Part of a small language model's weights.
Architecture: RMSNorm before each block, rotary positions, embeddings untied during training, normalized queries and keys, shifted keys, normalized values, hashed n-gram embeddings, an embedding shortcut.
Each number is 500 + 50 x the weight over its row's rms, rounded and kept within 0 to 999. Layers, rows and columns count from 0. Numbers have three digits each. The size before them is the row's rms in percent of the matrix's.

# layer 6 attention value, 512x512, rms 0.0409, rows 368-476, columns 0-127
093:538460574497551355427520533572474544574538512558493573437450507490508526478543567501474576550476525541524536555504602451584543464490476510559450501532414514479488497494583402470523482536518515481528445573560518408409484542476377479513451469466477460436605498496524568539547431552529452540499511549422394554494473435558472435483500427481529535424433495588425568529536616560555577500478
094:453570417441456514546455445517457430486473575604573427518496410525495502480567546507534451469573492451581478441387489542547476356545475526456483499466508511483544470433502616519522528435441451352503557573476542493527457535631490527507523461481450532548508521467471531515570454535478566479535452463426493561470576474516533484533477444496489558469580510563564469486513522577504430438589
099:492562530474505554475522423514582545541567470527493533403489484508452525451461476436472500509502476506452510524527495567593433495520511503541536483442528636422540500595504425476488517559550466457513455439494416459562539474455480547544510452449543464554502437450473454500525523421509451462446558526483500440515534451494524568485550581428519508436476612495504482512529481529515523589453
094:502520543485522453477571507429548535637510536391489435537472487517458560610449563504512471506549473508499438493451540468470454483370460536573540544469596408459535554493422546507463500444529439562468521562434457541634459491604529488533585481549366476434496469513521415498527434559431469476600446568526540494528542546373467549487428486481434607512479487522434503520563507488406525449486
090:547552418537491429387495488551473540477486499545567479567583496407470512434552590423455521510538458557530455586457393367548530432494584524533443399527587518559535472487552508457414523422513536469490475515472458547505506549479490443472502459464528538478429479479475477506470461606469513528506453525478483449435508597528457479396541552484521584474484483426456419550544567429495496492374
094:475432546502498571512485472446446419390548449510433430442580554496468532557469539605499476501412484453454463416439516594510525496480575566460473451440472547461477455516486459505538584437489476490462577523481525468541439557520548468529651619506557431523579534480526492497466516451456532429561546531454530474499479456564488574519516510482486523425505439475479480573491447548493514463501
098:440470582554554478541469549425607488469515463415562509529508493553529551484497576552435441542447471588520539505519439545398487491469492509463529488424421626371418510534510449518534474493504488499504522419475574459463465446549475488590501595368524535484478479522524470560506531476472501487608506416462531452492567433440436478472580605541516443581520524448539521463379486548528469503526
094:485535503474537565514435490574508420548494505463501559513473487549517509531439581470480604452458466553410542552416569487461559528568558535522507512472503538544496526583450536600570453558518394401579420554463516517537471440512377530535419448426450459382517461557524536462458526461576453497399441516505452546420467533363546478408494428427486552454511570567522532538532499449499491485489
092:505513600461489477533507444572409552571470538537553556540467574451506467453420489560544512470509482542530462515521536421502555589516539519437513510468496528385563429404486471438450492520533486490529466576528455549470519536536510482545481611466585427541582631546448471557551502520481510441512464495533468445454582521527473465471559466455537508470559484410496563463550505551546490495485
094:579473548495442538556530509416466529487518499499542498443545511511449593454535481533453488493462444526493440540490586540535526474477454471539414475470538486477463477537536518499480551452456564498554517416465586524482488510504622482591431474515570438471448511530550446354488563468482413508578471502569505455390457528539537522533430448501578535539449473441495516513453440601463499510389
092:472463458484436534444553550495502395488508521502423551454491491463497455526622599396428560505427541464459407449399460520511513627541522581491541495495461562396479518536522450549489457496553420442458542546518450471501446438468511461472424427426437527549523482559585526478540440507448435509513465484488499605431460576545535592520579517512637459576485559472454442454470510531541538507533
093:517531445530516481514512505577544476480461518482523448585473542501503511491455566501599527511497502462480473450481490506573501399518519444570603489520551548578493528466513456459487560537531528613545638452429546429485459499439495510499500519591515537486585493531512528458480421580487518491497580548513569441505622540572500509414517460449525460500464545494517492464472569466427496504474
091:465540399524563479530514518489551496478498553409496493494559570494592515430458544460481472502501539433475450437406472482518527545500488478536482548493489505484505512467474551443549433538451521450493498535499513462451658564537607558528494551442539476574559528498480515320416461503464525532482531574498526439572526565527496557438422513512473487440475466439555527400559511522523437413449
096:495517572532510515425472525547515554533534480479480503594448481537539481511585457412487520500447453556573490582511491525381423554481434481417538512421483525508500557373594497395486515457420570477481477512542509596504528524602447470568431563522532504478454460531516521427526566537502513496432562485496446470535448520591446442590426608487490403476413485515451604515544518534506524452428
094:443499443497549491626462509464517515502428422466514600476517458496505537422538498518547504484527538512487541453454459491485537474552510489449493581475604439533423440457507454518478425594543510596383477477453452503522402515504547529465440500412585499499488553588598438466517442477442526417482511461517489462547447533542618461558472503505473494488492469485473413460602461467531501364570
093:471567464464488572543478554437485433505459557510491486459555524432481580451524559503471486549434540498505520532436550556495561430548476460472554550417509459451541441566530480420410436549561451495426387461600492441498539554483530535508501465447542482498565479491529535583515485457517552402504448568517539544507509439411463457439507491479481515477439447535521522623462550491507448455445
095:469506528442552486500498547435458553498537536458452512503564551497510558530579479574570464463563586539511443489586435473511451517462528487522538529508601539515471538584527515558504459522445457547519551464484481497500541513556476509511548574582483609513544468465399527461539572558568440605440463483434445529463467531510469445514453480534454577601429521491491436573621465498557573450524
096:466447597515449466527478449508568518505518479596530390448544454508570435502554492522527461513401470535482515517548542469543494510422474391414538496528498556561509511408539516405557494462505519463503535529467510449566457394535490467548565546533503450556519502574541513517529483520535469430514565510523480615527513470435606535504462509459398388491470481554437514451491533480535453453527
092:419497541577509430456477480499484537493541540531546507515518461454570468547552567546439499517494518468581495442557380495499494474469426505489541504416460539530541540542467514489430476566489452540467417419537452519491587419491503465432511469462589490565483467464540550468499559471578586399479431472570489515409519506575455545474546513550515516455492558511437474609544535540431427587572
094:524471521407554491513601479489487514578489512563518475490459520537564381476508538559538581543460553563540381542555490466596481505521496572426462469577570448573532489569511458547493452531545505549576434507477484487422509480516562589532507533403607537478476523455500541405508536486496527434487514454450572544585474410576448457493466501525480548505509493513452523468504488523544561537481
097:567530516571521570591463517528516519431547516480563487427536453484448497569472553594484560510440562576430547544536511540581404523427542492487562469465442434493499508586533455404472610535524447475470560519526528533536539508541535519448511592446529554605492478456472501572431520485517494547488365462489524437415473433494500462509529429471497419431478511536458497453530449590485448456513
100:593430474480472481506582560469514464554499457495528440426459459503480528516415487460489492462525489464484438551509483449500365468569565398434477462540454503408508496485502476390453452532536515425465495492476527513508471510499486547491613493524543443502512528414519462495479554527520445367485532406473418444490439479528513492560505503466566515562472466433466461483500458378443500488420
099:535473522524450450500507541448537557540500505568479505550556479496469536543564499393583445489440496522490500462524472519559483575476532584521570450490527499506485444410489487534531525542433393556623530503481533534416504355595561435513489491459504505449422475511528510470490452486486584488498447441542498532456455450475488478544484509509435528529476449531420575472515507371499536481595
095:416482435520523461446555524548406534479464455520542515495511520475500536561556450523409432502588511488504547570422544613543473485443561536564527504547461492442486561521538476460566455445559484431408489520539476514420453482408483449496557435502546548589495487486351581426570504521500537532471578542489532501522507499499457507528466441613521471482522485512544521450537503527550558590521
095:584529563490521497540480546526495476551522526522423337547501462535520516437506496545612438470460523483515543483450481579518523441480443506453516504537499522579529507401463479516597494461497532495535500546523548534548506459553446565431482452461456553478510563557504407593512505500521535595427460653548536415487444466475409440484457543402406402514614506493585497470417474572588494530539
094:445578493559579534569424460462470522508513518501452431522560403509460505533542545506598541466391467507478476510525537511500531555442459467556490580517551474459507423505567513507440481512511485503465502532515516426507393478465512549416514552509541473470474473458603405534541540455490428568618530453564596513500385490371483556583609574490566487557529413439570506553493443533511509493519
094:498525549513521547581437483470519487616466567545416519443531549506575522459614527543553471519604514673489476535566436452586517547521570496442554531379409445471581471457524573538430526514480515453349443388529556502478535452472504482487461562418464535461478500512562492562467518581475446631494497502526512440502466521466512514438562608462440541524470523487375484517588446545458505515517
098:501550404392502491515550500503503514495480482570481532550516445441508456462459559506591491474579535485471465519509458485572525544566467552470440566544458592543522465488435526477430531529536441450428555588466638477484486560552510443524503514437521513558497538421542414556527459523454513531414458511516478507502570538509519489513561487586562523477427441475550479397482597445525416541553
094:573547435441473494580520528464526566496495479551487517505499565508474528436485498519463470428498489531508395496402507432475551641438471510488543472429414520536536407506453577498522518498486458605617556480585500505508435488437500468559559477476494645502473475519456508561414439552495390475510418512514408476559412559583462554455473608549567452503530491458570556458446494517514479539517
095:547558355453517479436500572466556541516471486519518433523506418466513527502433461488559508419472468492501465525541483424464486492513520622464419444581424512481571524504425581533439502488488545484451432494512572521471515504553470510414471578462534579369462493447473539509469563599531545499488544530411581527480443548402455499571467511452489466542531511550478572516654522440572635490359
096:452532485534469573423483606471440517487523515541541482500546473481472510503593460535437511561460416472543438488468425508424573474474489436540425430449515597476397559491515356436456532482494539483399445517470596503449488488588523561508523531417552529531521493485437509528489513515552571425513480488475534543467455523510515612478523529465477585508492543531466534354470568499553491489492
093:520507395451531581476468435533483544547477476467463534487448518525444457512405574529518600563434512440508489460598547443441528515555475500514520546525450494490538474510506517601476494507545470504596514501524433391356442445491507511505492440450542587449493499482536579526519523461551434524475497409500494525583545326328497528439539490366442439623531529460635495488422480436537492503506
093:512550593434522520559444514456524570506485488495599540455500531503462449528557469481580539556538489437512585407499457434433460583524468507469585551559522534526375489551442438584491416532473409471499534525572455466611509553526521464492458490512473578515506516566535457440462424492525419515482454466596605573521524512530476531515609564554392493597574477499452536472568508433488460519473
096:473440456414539479556487423499554505558499497461502413547560508446572512486592479540510517479570431508527470443408506528553505468508485477566553514539545353492500523498498488512542494474415478528427573570444509510531449428458472510514541486562483561543446440611480558444421463505379433489560536525455544539460527506485453551583449541486546484538501510532442564554476471474524573543532
092:444498570650520500476473550461545487502482423474471425419507545450503555513566565465473549535480464531488525590391521461426508614483578504439444493529517477446578475418484461428507459528520461535483375570549513435503459442507461501477476484575486483459476459445527573516518498469523527551414511479564606500415518540534462470438491536519433621554534516536572373539528487464508559454571
095:452476457509471488485607494421479511455456577403521500593534452492530445530511494504487534499543448511504524513541440513554505494496478527473580460438522444508525378514496467471621506529449481602519555579524469478530488543492489488541495538571460460498520398559570475435470497470423519475539520479443510446429525433435476521412540520406401530469509535479539458535458498622571506562440
097:403499526471529507559501458478453519487555459596406509493514577510512472505437526541527540459490524471501462455463472536404476609610494573463501559534391502574486450477544591553483481538543531491506422547515515529554415515434448511579428483472462457463470477481560498450526478442556504563422487517455553534498512476579474495544468428510465502516463433455438564464495513568547536513606
096:490480515414484515461505422519525564486469424452486489471383510465523560518506456556514466514458556394492473400472444542620509443487463537479459436483444438607461460497478567551464524461533480503492513565539563506489521445509526537569505496558423457472566540492473545522570507468567439364537512595478425526496585504486531540571416494454419517432483476568455536539372566538499425555509
092:380414516579576571441475562526494479414511502535532499504445417541588505441454498509533488487509494540501556474415496485512469435423448500506442493489429489513459487561498494433526476567502536551498445548419437529410464510510558492444537492496563454427478581558512510461458441549540491527541507523514534483446552537503396492431577477512511441554485586509581536479498431536482459590535
093:450510537415389428500539536510531508526486530444526588506558503513410553421471466483501549552565520432487515441514539453467563526471559546538532538532482513505605577426434569539554577531498568555394474522538476549478542507540554395509470470487448405475677527496482542430445452575415504574509518539500459529623461469464551544538520497557580505617513547544490547431444447500555410461480
095:482501565474492465501392468483479456443509482455502514542467537489489429453502496549508521499535444451541532453508558576463518501597527489514486533558491522454509505476500524589572584529516412522450515475505573408502478374535462544478545476563512495519543534554569592535441435513477422441557477577458495397429529492520495483468483454466522587554484410503558544484525475436503474466545
093:545479529382547591573510531533437433496553554512457533538492496479510437529541529578481498445486538485497498492483423454490561529408585538482470473493487426589490520447505518474470503521484499393586501526457576567525419502577522509492494378506515466549557574450520466504448441509434447537570450561507409489544458579497482537489440435445432447549476472510605421399481521535540612532525
092:542433522555500559550501470510455492484484523524531478519521544550474576519574419481550494490513424524493525455478522510553597508498519498527543517563421541394527547498501455485545521501478578488481523549532546486562407595492507443520518604397468454478458535421473545424404576542496537512492525473404522595527484551531580577496586469508404443493449569461450524469580557471487511470456
095:605493462530450411444452461487420446457482538579518511469444485497474419451604567578445462476445445560464407455396412460520620527450424471471469585475498586479491545601566426445477439448464479553464464560439541555521486484554497559423477505488541461443413400431573524486460464504588498541489540438544514436550525463442519490427471519517615447544469528528406504423490496604494501527412
093:506528565528446528414553463403493509514507571412592463451536486540465472581423530477553569476558392420518603511453581398568502384503557507562468394518455562576472404505524510496591458558438530559459506372498568540448464523514516554516512422420516462506532538522555545494541534468469449430526478456576462514484506464484457504459570611509500542432473531533567515471536544439554361535434
094:484465438503503401524319570504513523479491492406527510513489512484551553501464573511496495499623552602486511427502495513505588499535456457459531523501456442521470525526518508557555516525526426520518505449582485503487553526585429496471424509489539607477483504498460409504456520514479499426558511499444525577529539492486462420426525503520486477575543534378541611507423498406537464521473
096:480516560447544475427458523485514520526471496595554613557499619519432464499496626639403474485490596466545576564510470480612600610456466517438499465520511545530471430484529529541479539422522588465528412487470521515420594479522531469499495538484529564458436533480507516444493497550467473533475569526519476529520470519528529460479466530518522463429440472406448552463480542456595468492503
093:496447557447529446569512418455558497514531505534511442434510453512450421435489458578463461505467528580554489528558465451470544479458564509529505441580524520533510477450466512483514497512526533402583560476488578626488505598434568455457491475479471491483550498550541545489450460470482537492555487540537497406533485456494469475554523500531491473541488443520463553472481495433625407384409
096:523498562491491420428425466513494529481568475501530474443516491523473424525496404433444472460502523429496513502411474531423548452522541458433546519440468544456544519496501416462466499502445503535528518623500454502489555488459535459414497461447528523416479554614514553504571421428416552592567516529515486501533529515475488506536489388544518554491532557491433537587511496529497516491533
100:625499494486597574519545450460609536530503529443438486496454537412425599468421468501449486499436457493569517517557605459523453517475466470533468502545435525463470443583500504441567514490528558533466557500470491533451557546471483552489488458514457450600550472525566533552511461458447499566517492462564529556471499527472497544463460465615507482499562442434453559419490483543473520481549
099:479480463457441464434563578577520536499523518496402540536442444485437584423507395488457546506492474383554520591501462478499481489525527449496446504331519464443542469431596428448507496481476489543544502513606535490549462510532564542506444554446441510512529468534505561504462547497488512623480467564494596592535492458529487489531495487511462493506456418538530541420525495481479532479490
093:520438573464536438427548479496577623536535468519493526433495455488478487531441421455453451462499474469465514454602472437542506514611534438421498535392506519510509517407467522498547626495537584459411465473510456497473567540532439533553509545399511577520416502532560452517506572447503497547530435588525532535442487493520474431543591453504415456481501501558457463464426525633503576515451
097:475477438544486563502448496480445567537516461435464431536530509448461462455481479536456411486447468476590464497476469501455479466574511538533494527458426531466439496531449509414524398469537434590476505458527457592537470582430507547488535487522535484489463508474499413525382488526522544535556490508444538544495450393548585539416493506555434543450527462566460448586443402516468449517504
096:482517538544441547524505581446469430464573457496502466492578521542458518550483496445499558510600507597519494593537450537476427475490468483516525450550536504427529503516576521528533478481432530500564489453528545478520490544463559540437538468436526408475515532525461538441534540584502529479441572612511446480553442523506545511532383452514515463386500525545561472457433550475465506476480
098:574532409455488553523497450537502396513532492540517517637514545539454557431526530534508612438447513524448508433554506539472453454495569457506547486416603523448453456475462528489505526476500546490528537466557570546473572482409453490503477518460507517538446559512475489517457502518468446501455449423501510533542530497593484570493526408577527486411571498525502459381479567524553410407503
096:376538495454521492475566523444486516455457549570526472497456493509513448485506512474569455527490529472430580535417407635483540570454463450512510522466562467508525562437548436509549493535523430570500602529517466459392501522503548491448437493478453407430570530461560499489514491472460490541432544566470573525493501445478519495521554523560545585529516657476403475479449550503574415497585
098:407477485570509514469461477366527510540469536416502524590526516508433434490556479437563458466414521506495503509567478532521526440452530531491531482502474504388477471569554526494522534493420536508609512521582492563431482537474431468441480569460570458538507455553543524404513517418497468462515517507493499603469492565375506439490438451434481535615405446448602509477411459487541520553424
097:464517545480565466498416471577535520489558480497487484494420484504617494422550510503420514559501489579537405574481576503662534467470592467492441472528485605534458408474503537496533430506463522485532499490476484520516449459507509501450412499502470444535456507462544520545497478532470485557497558497525485441464435554508478474488433524471515399576550487478539534451414559386546502471429
100:485542414494531522552421487570417560530502497522590457433516488545482462575509480488502457557485435506512426385608543488509489471558543527466567475471533535424433465531519536498521577526498485510539577554592527441533434472516490489523583451487377515543562606508613453481546459492449543567527613467503516507559524480465388514456554521557540456522504582496519442469541544517496517476500
097:433502514510454550473533505444481473414474546517539471544434500466533496456471517519525507485565508587534557495549458490456460525476513546461516480481538490448548378461473580503513527461492436466525517532525572452437458447565629565537480488561597524414558456457562471539578542560462416452552547536491413468417509487443595520460503484485536548458576511530462441545363520542491486569571
440:497464460488476450496497531479401373456475474501577478555488492395560509541570549482448518488500491464533502497527459525510575506534482482452468441516478416510494484455483436511501499534509441486511566534548518442459524470550455467470537521425468457407417531433397498408478510524523457505511492546538479458529481514450544546381464468548485467487474439485448525442462558537517469510490
100:579513461510509529494498490453482471553464436456466528449498377596459405493528484583513487524466515552452519516445506512519431549585464583425528633472477569470508460485501559504511452452491503435477520524405480565488548549575458518469538450485521474517421461409453544559533486532511448470471508447531494527430532471501510522472487530520495556492573534537523606478538565492408531472318
097:449501504492623512490519528509425526583507477559456448532459454525500493566531425449521545516462479587494495488516516431555537460478504565460561499498583549463421571451407507491474465500501445455433517445557603547486548435602566590528451498591435465443508504427505542644490449430398505450565540403482463509524512553509487512471590428506528500485560600540519491541431529577439453522564
091:541473463470569544394495564488420545459508551528576537471464474518530516486424497531466554531611488398553477421430559561459498515459551530434504483585539459591539514506498519383512551473516443640493486457479489451469482498518442583458485449541453512409547486514519532405533531488485458471521483594446547441441541457517521504544514525477524498508488430520479471557375405439583521560494
093:376554505569396494546605492478464502489558519536482500469558486459495461468522464459456510616572491439455527531391408446463538498440446524436532469444455486498566526536421494552459401513463467548530406449507518491466550434520435331541541524611573520480441536529577474560472523530476470512474507539480502557484473559400509509547559504513488385553537460539498501496521527494375540490499
095:487542500583464529506509430459564539446560479538541477462590455513493543421528399445477592514465519580540471548457534560603514554570486450383531452557494523550436482531420486503404572488509497385473569474450486599563467443490434485455466398484436528501465472561439466525488502430515479493538529535487528527473439572533531538555538530469492553568556577495449446546476511585562451426502
094:382438469461486570593550470496576510461540478527482517515627469491430439520592526476519435486532498532504494472528453404517480483492473519478451471550530424509557464498519496536590542527485520570468441497457519519545440499520435536449420430535554461534461435496560596490401563548483565595566398566478432527451492536471400548511450506436610562486566566499434495428426478426442422513397
095:531497519516542533514426505525427412539429508447516473495514515490574605503512481479484467468442476491419474482533527531521474483441492509438512551437562517464547472649552541455454608547442501522525482398490471452587461497450515534509473456524554495581444560532537495503401516508526482546480586417523517565513522564512445518479514441543486521411487420516497515471521534475547510603446
096:493446474466491467446461499575483432455478556451440511449501448523499629443404534357487473535482519620588586418552353442484482391520501514502541564583470466505549529477509523477538490471508581466472503463548476508527507404423534478451536506467429404494537558477488565554490495495483393449569459491364502544530548419511462477525456514521525566477496503443506482478521546549413526465519
097:508545508455468493533418499488561425499519506468456503508551544570516539467510520493430506516476469420499524558515584395506526490532458592405477533524520472418442504449475518565573505519494567461460448475448555422589508439586537581546469503557517519516491486456498561542440497444520434603448474556429506444559522530537543467608569460531494440457495501526407490450514410459456483440561
096:548600462415432457476468415538538550422495531500554551532545556492565496589402490447616481518496604585522455582467531575526490524506426544498456511493498477504496465395481454480601571554510528539465407458587501457533466569473453531484556439558557508547510561544483586487497501439624487524548460489432569509429422494502476541525578476493570452527558458509470507534535507525506541445468
097:393468539440484538521528418422495528480486379577518558573540551475544450576487493462552521535467533530477424452529444497553499439543520450542454449472504393464524606553416549506528413492518537512483486573505453499552518480539529331510520408528559491507530457428512465521477505447528499591373454515520591439482451462462636648485445502527536487467549517480483576530452457535486456539486
097:527570558443610390560391531524543423474546494513601463553576445562459446492585488389528472450540451435485534420515514468527509435570410552492495538526534469536547475543565553409511551474525465463439546444443521421532555556499564488521494470568421474571546514509447431457474452548494526456578547458415580432438489616508530535477557480509451515514482539506461491494509546463434553470469
098:522476447517551480529528432554490523496519507521452559485480561539498481518472495513486378514510485460498485463591588455532514481519426526435555561485425487476523426618509481579451575514493572521462519428595597481494522575412557466616516489432559581474471494508445514559532535468491555541539508545458449473462403508551441469408528525517526558503548504465547535487523501521465546527529
097:514536404511453510502487415372505514463554571597476516554479449500476570529456523506423531543384485522457556482506489441581423528529410520471548411518525452519506464558541493593528366486504528563514456514558541602521560478484495516478476561592583443574485517447496489488494472490484594540488569516548378523523511510493561493514636454503404562575478469458494452475573467437450496589429
093:490585383524537456601489604483535567551548411457502528557564478509518377544561517453444544457522481503475460554546548499437473587414443438409459540460516533484506489498546475422510601448393550467472595430470487440519471497553388407561547574472532482472452541479558523496468472513471570517551534539383480452608497485467600543395456566523496521406541518582512539518469421387540553498581
096:382414483519562517559561527510448527494442561419451568533584452539535413472600491479471504542538552507535497504494544559467496486548536460473480492559483457620598393614513384483496474514475502556506555452444517520518602485516513493473535521522468500476529512509578457526460524531610501528424436523485414545539487458526521529487476514528490470470482591446553522505468472516553570445521
095:506516512470427556496542570460578393526505510538534557494593554548509608432581502535561506423476521592476510524488542564607535457526484517506493504475545490438574456549407466393578604528542513392518378523496458450501529508584453525486494419539565503468440546432532493474491524486494570494461587524463500489533554473599547549533464497460582541522484467513524465438462517594575529561518
098:532563513471554522442372476519425445530554521543469489494481507632555445556500454524461479508516466582523564528562507477503555497504544463493497481516456586552405473506504477403495430488505470577394493489567514470491449544579497499507505557462506568561465484505517509477399603550531382495559491518435578544503476425456497590608488587617482528553508494502651525438474503564474466517494
097:512541392493552507626596415581541511498483389469436545522463520588435603547553444489548473565430516483528467515569456517489537656458476501496514433506429514472506565535514490480544534472477527553441509474353481469412572479589491576458464611516476543556443475548518464471406530596515561418401573477498431447529550523505499515503495427453471476482526453508520535463492495457427556577540
097:530497478384487511487503555422482485451520530586553564466495513512448527495462549416479444439562550508457526462457466489447446409417457457480554576567518513524416448458461481504547449479538511484533481514445512529460497513556451413591476570499463479413552394514424486572574542537463441573548493521436516574446612510439490558521486503506541487532651482453520468609423584458428388570444
094:526571525521528430492432489493435495517553493502598547462485430512485558534629505517512530475458470509533477595347565560547459620513573505435446533518440448556574462618535420442469550484550494497554610481438466577499583600524411489436477395482498550538463488464470596493492504470544423501546511430589489473473570539489600504550508529457549462484493469448625518455515547461522517485518
095:505530388521564592510422512477579538496490570576542439504554471483411571491533516462442484499490492566535510575471472485517534435540575490350410538437538479453484548579477509442557477486492484379409511564394499557481512663453492513482427492456440524493501583546499486464482464468537507429553526536521378600478477415495620489524399451606494504414506501583563434519512489584562456427398
095:524520541473428516510428448522567547507454465482494513472478573525468510458545499571442473588422521476408557464457567473556517489439556433574473467496596436473536479399512455485540545519469499522505551559515565493548493476501544448482436566551578572477482443483520449448539537487478453498519460464572455512395595523521543504563444458515546551420563605478547564410546529570475532516457
097:484547502410397428536503462380462579556443463430606474506523451514500496489599532471456559494459532461498513441475394550554551535541535520554547508494573453569509515606457634488490522484535529463500516477519484534545491388531522563502427582470596527536539460563508485429556483443518451490435503461457423495509462429626595542526497485497453567560498654497535435512464494501524527490571
094:427428448452570497514488492453532490510529488473520524538424572410442460536540461522496520469446539481484469558534562498607427464509513550447469467549451505497501622483601534525483530448525389506551413465570451523442535479458487499580554454412475517499486512492483454538505508532452545510395523539479471574568461449397565507507538509499570546460528527480540576500435515494395564495434
097:462477570482519477523543500452483471386529531574524456452487495569492394462602580467461522486425555494530528433465500479510582454408531528527504498543608533413472486422466545587552540449578532457547533552486512535457511510497546416504455510484476497462613434439500505510516550509479590485480480473519515515535550522536442420545495514482541511417508552459418464496479589565459477620489
095:495516411398433537504471485499396500463463475515433420554464524511418457449475523529533392408446496515513522490490531567521488490449432453530409430453569555449487578510464405467469541510540442480464515514463519387471481428593558481486533527424464503485461596502570436390524387481526532432522488397470512518423539493460422472515531541381425437493583531542503519545415507503508472463502
095:595561610514543488501541580524506509434531572432468413534501456525490551457553553537523548448480419433511491428484513461531521502418472531537440448533546525579506479425503541506533525510520442440513546560508472481500462533495533502441536446449474463399485546494552443463508517470553540417431439478438462503537614549454459472540604420509502543536450492539480493553454619549556535494512
094:592499574534477413375461513455503494437472528479463426524388484517505532594546516581439407534473612544482565493444508588467508467430460550481518523473467521536513474520457497548545501562521444510456529546417479470572475544473613514509511456531395573468437473511587402495546501511571567418448418452469534538517496427488485496529580515432562587581450505463553459510605526441582411453433
097:689417514497510457501529493460434451626512580522488455444516610498599587440499492474458570487515468462470430559476476433469438496485466524593459457533477440511477484558506504483482650484429477563495468464559528453466540528422520560603450513533510489461481450511501454515479497490561526495422531475489493522506475531436544511525418557421480520497509549476543538459545540501404498566503
098:434528575419547533609450538531525427475522541477446537526475538491497599456526518463426510460412578536543467418558422523465498467512522496563540456570522477500456454543508547554512447503558555495522531435474505465506499505558431458527526518538438491558471498519542525468496551555466408415434576473567583472551504533506560518510457485503406566484473539492425526529469539491490468594546
095:496448462477418503462472426585520555545548535542533550437381470496531515521572496391500513449504473424571505449529439490473529509562530462472497446538564465486526472522492530463590523558498476461500570536504521544580572473516544441518507493506537507532383404440546611483432426478521507508357507449485537521518421516495537508434598525632477443521501415507489451524498514510446481481592
098:446520432464448516564474521511469466535497514461498463452415433475497532569501524455437627466477460577476483450458526498482477488623523466416564547449492567526467445445518463527465531537476496474565406479497431543501642601508571582526509506486497472428436551485497446412436431531456435518512430501477459450539540481464565526608602410473491407531525540474525580462539447445416488533461
098:505523451424587581455435540356543558417470507416554593508486462473521529496565480499592454459542421547496585507557471479561501548461490466477446500518544504524569508635427450590524494507531439547457585582422517546517448541527524510548558510434472548408504504437524470496520416465502561461542542543429554518439540538508503542413445527520481471552463472465527520445590486560459512526472
098:436549559410547477453548540551408569576474491375521519428538549524490452545536454624537453521559481517536488463499499550519471607432507449540509522534469421531595432583456497485504518461491498447519486506455441527554481607509476537558434526485446522458528558557524545438490454609437557537517563475503536525461575568498459530359458456493585408552510579384510463544438469436509594529589
097:468569449544503453555501476593497510500489532638476473495510481497532535486527493506513398524479482497488534540539482544433537539506532392574497497471533503503631543515522467586489532490566511486468574481475490514518567469434437571462467445445581569537456492444500451364465537457547464523470455382568494625500455498466540520502457543533513490566483416472485318452516390367403527450468
097:540535485545420465406450525444470555362457495568446463519433442626515521448465559476592493570535493462517472484593530455448448538613546519452470453413433475494474536523502529492451402513462445428445516404521533532488499455594445448450407507525454533487482540441530601567522509492483487407523525412513577450513504512438407454504374500515539498550459510560467575442489528569447480425500
093:374517486519546560542556583499507459565537541481539473460398541529471554557503573547510507519438533441503463492540436445551519425387472505485465526431592469479525554527539459385459597506539537562514495532511510462411430422403494562396498529433499597488548449504500551598500464444463408502437512482503595489596502508418569492515466495504485456425611516461652459567512519555570516497478
097:435481503593422609478476424469456558445479496510528444469509573464503590454545553426377579484514522413608535454488541458423401526525492477495444484558518523483614484513509537416493569363464607438505595498507525591516456519572537426478443500545476496456522466441523527482479452492454566483516531425498437458512548478443538519525468524503498456524507586532491511450475519429471471518427
097:498462448550574446540529536494538543446496524456462509507569538538497392534550465446599538503510493574575470414469440433533540614390540437484527416508498464488491501475489515527536415537486584498538555488437414446585506528444565508441506485462471442432525525419445460561497509511559482456559409605485514511491657396533449476581564503416551394447472541533562467507515619501544432556549
093:447430450430497423515495442632535537405498495508486487523557519512505477498552537535569562472458541564551505520446470540526397455458444416477447517543547531464491498519436410454546449532494509505402562465437543534514429536434545583553465493553475554546542546616553437461428468463447472501487518516534520463537466476578523493540534561505438539510398455460429518536408459548493583490494
093:581514495468532432516622492460440386572528506485549536506507453561474526489510528459525454504557475435487521506586538484494416478416558518614560479516394525552513494374559469461441603499480496497386477501561505559477473505482453457561413474517485518560491478503414456515459476532566495518534608483471524555546584464550553505520515434466535410579510502460445576499504499518547510512504
092:473440385572500403502476467395554414458504487468476462494483549495497482486567519485570516560483491505508461466527467483500550459451548518493476495554455498516540480549470438524407506567506477472528471525520406512607498489586599442489472560585508537508552530486497499533494549482536461500483484497441460385538504445546460473484558393493516437497547515565488467534572473515455573489556
095:415534496501542403427392473475427385417483530434494482418491486487506531454504542537558436518509512463482476446384520522363532448500541553545490467508536401388503506469471460491433506501439489460491506549515466556518580436397544476580507420490511503497473475581527488543465523464504531639560481515433543410467406520519407429468528483522491495413522520510587586595444498440458465497476
097:546507460475510577478509608595448492496447505467523474502570431547462479502539494525552549479426542541543436470545573579498573507483548476471547432450476551533416520537459470533480420485450492467479503524546471539478413465497458452585556465581412462516480523430507521492529486530500407493490498506511438490457426442445614527441476508457506534482479580454490538424618530453535526583479
097:414515560537497502451414510414498548520516494415420505464567440533506478527529469495586448458585519402544494558581447578498510461480410500459520531547530506573548446446433512426560414468449523498529522443410512519440438508505510460527406492448490462549490468525571460521496497521545421552602490519436485511500583511467551501514500449547496591467455495533555592571633474503422492496621
097:501518515489508466438469507421543585529534427434504557479553455557525482513471488433510466406509567501482363546494557560456427483527514503504473596604414520536557447506517479576461447480475540477449451539472566536409459456468527490564515519418437538560450497451561436450515517493556564399426502367503552510494555476513503513560444489571480518433543539484466534492428501495545458462518
102:494502494495526513426468448564491466500534515546525482557410436501525540481499524477565495437527421476484527538521573529575543528389471456574589510603513546513469402433485420408469509563414554504490468456612483530435566473491492454489465518574431480523453492540542528508492516534526412492397531446525513459563457505448569584408493536519516490479552565497441481490451503543429515491464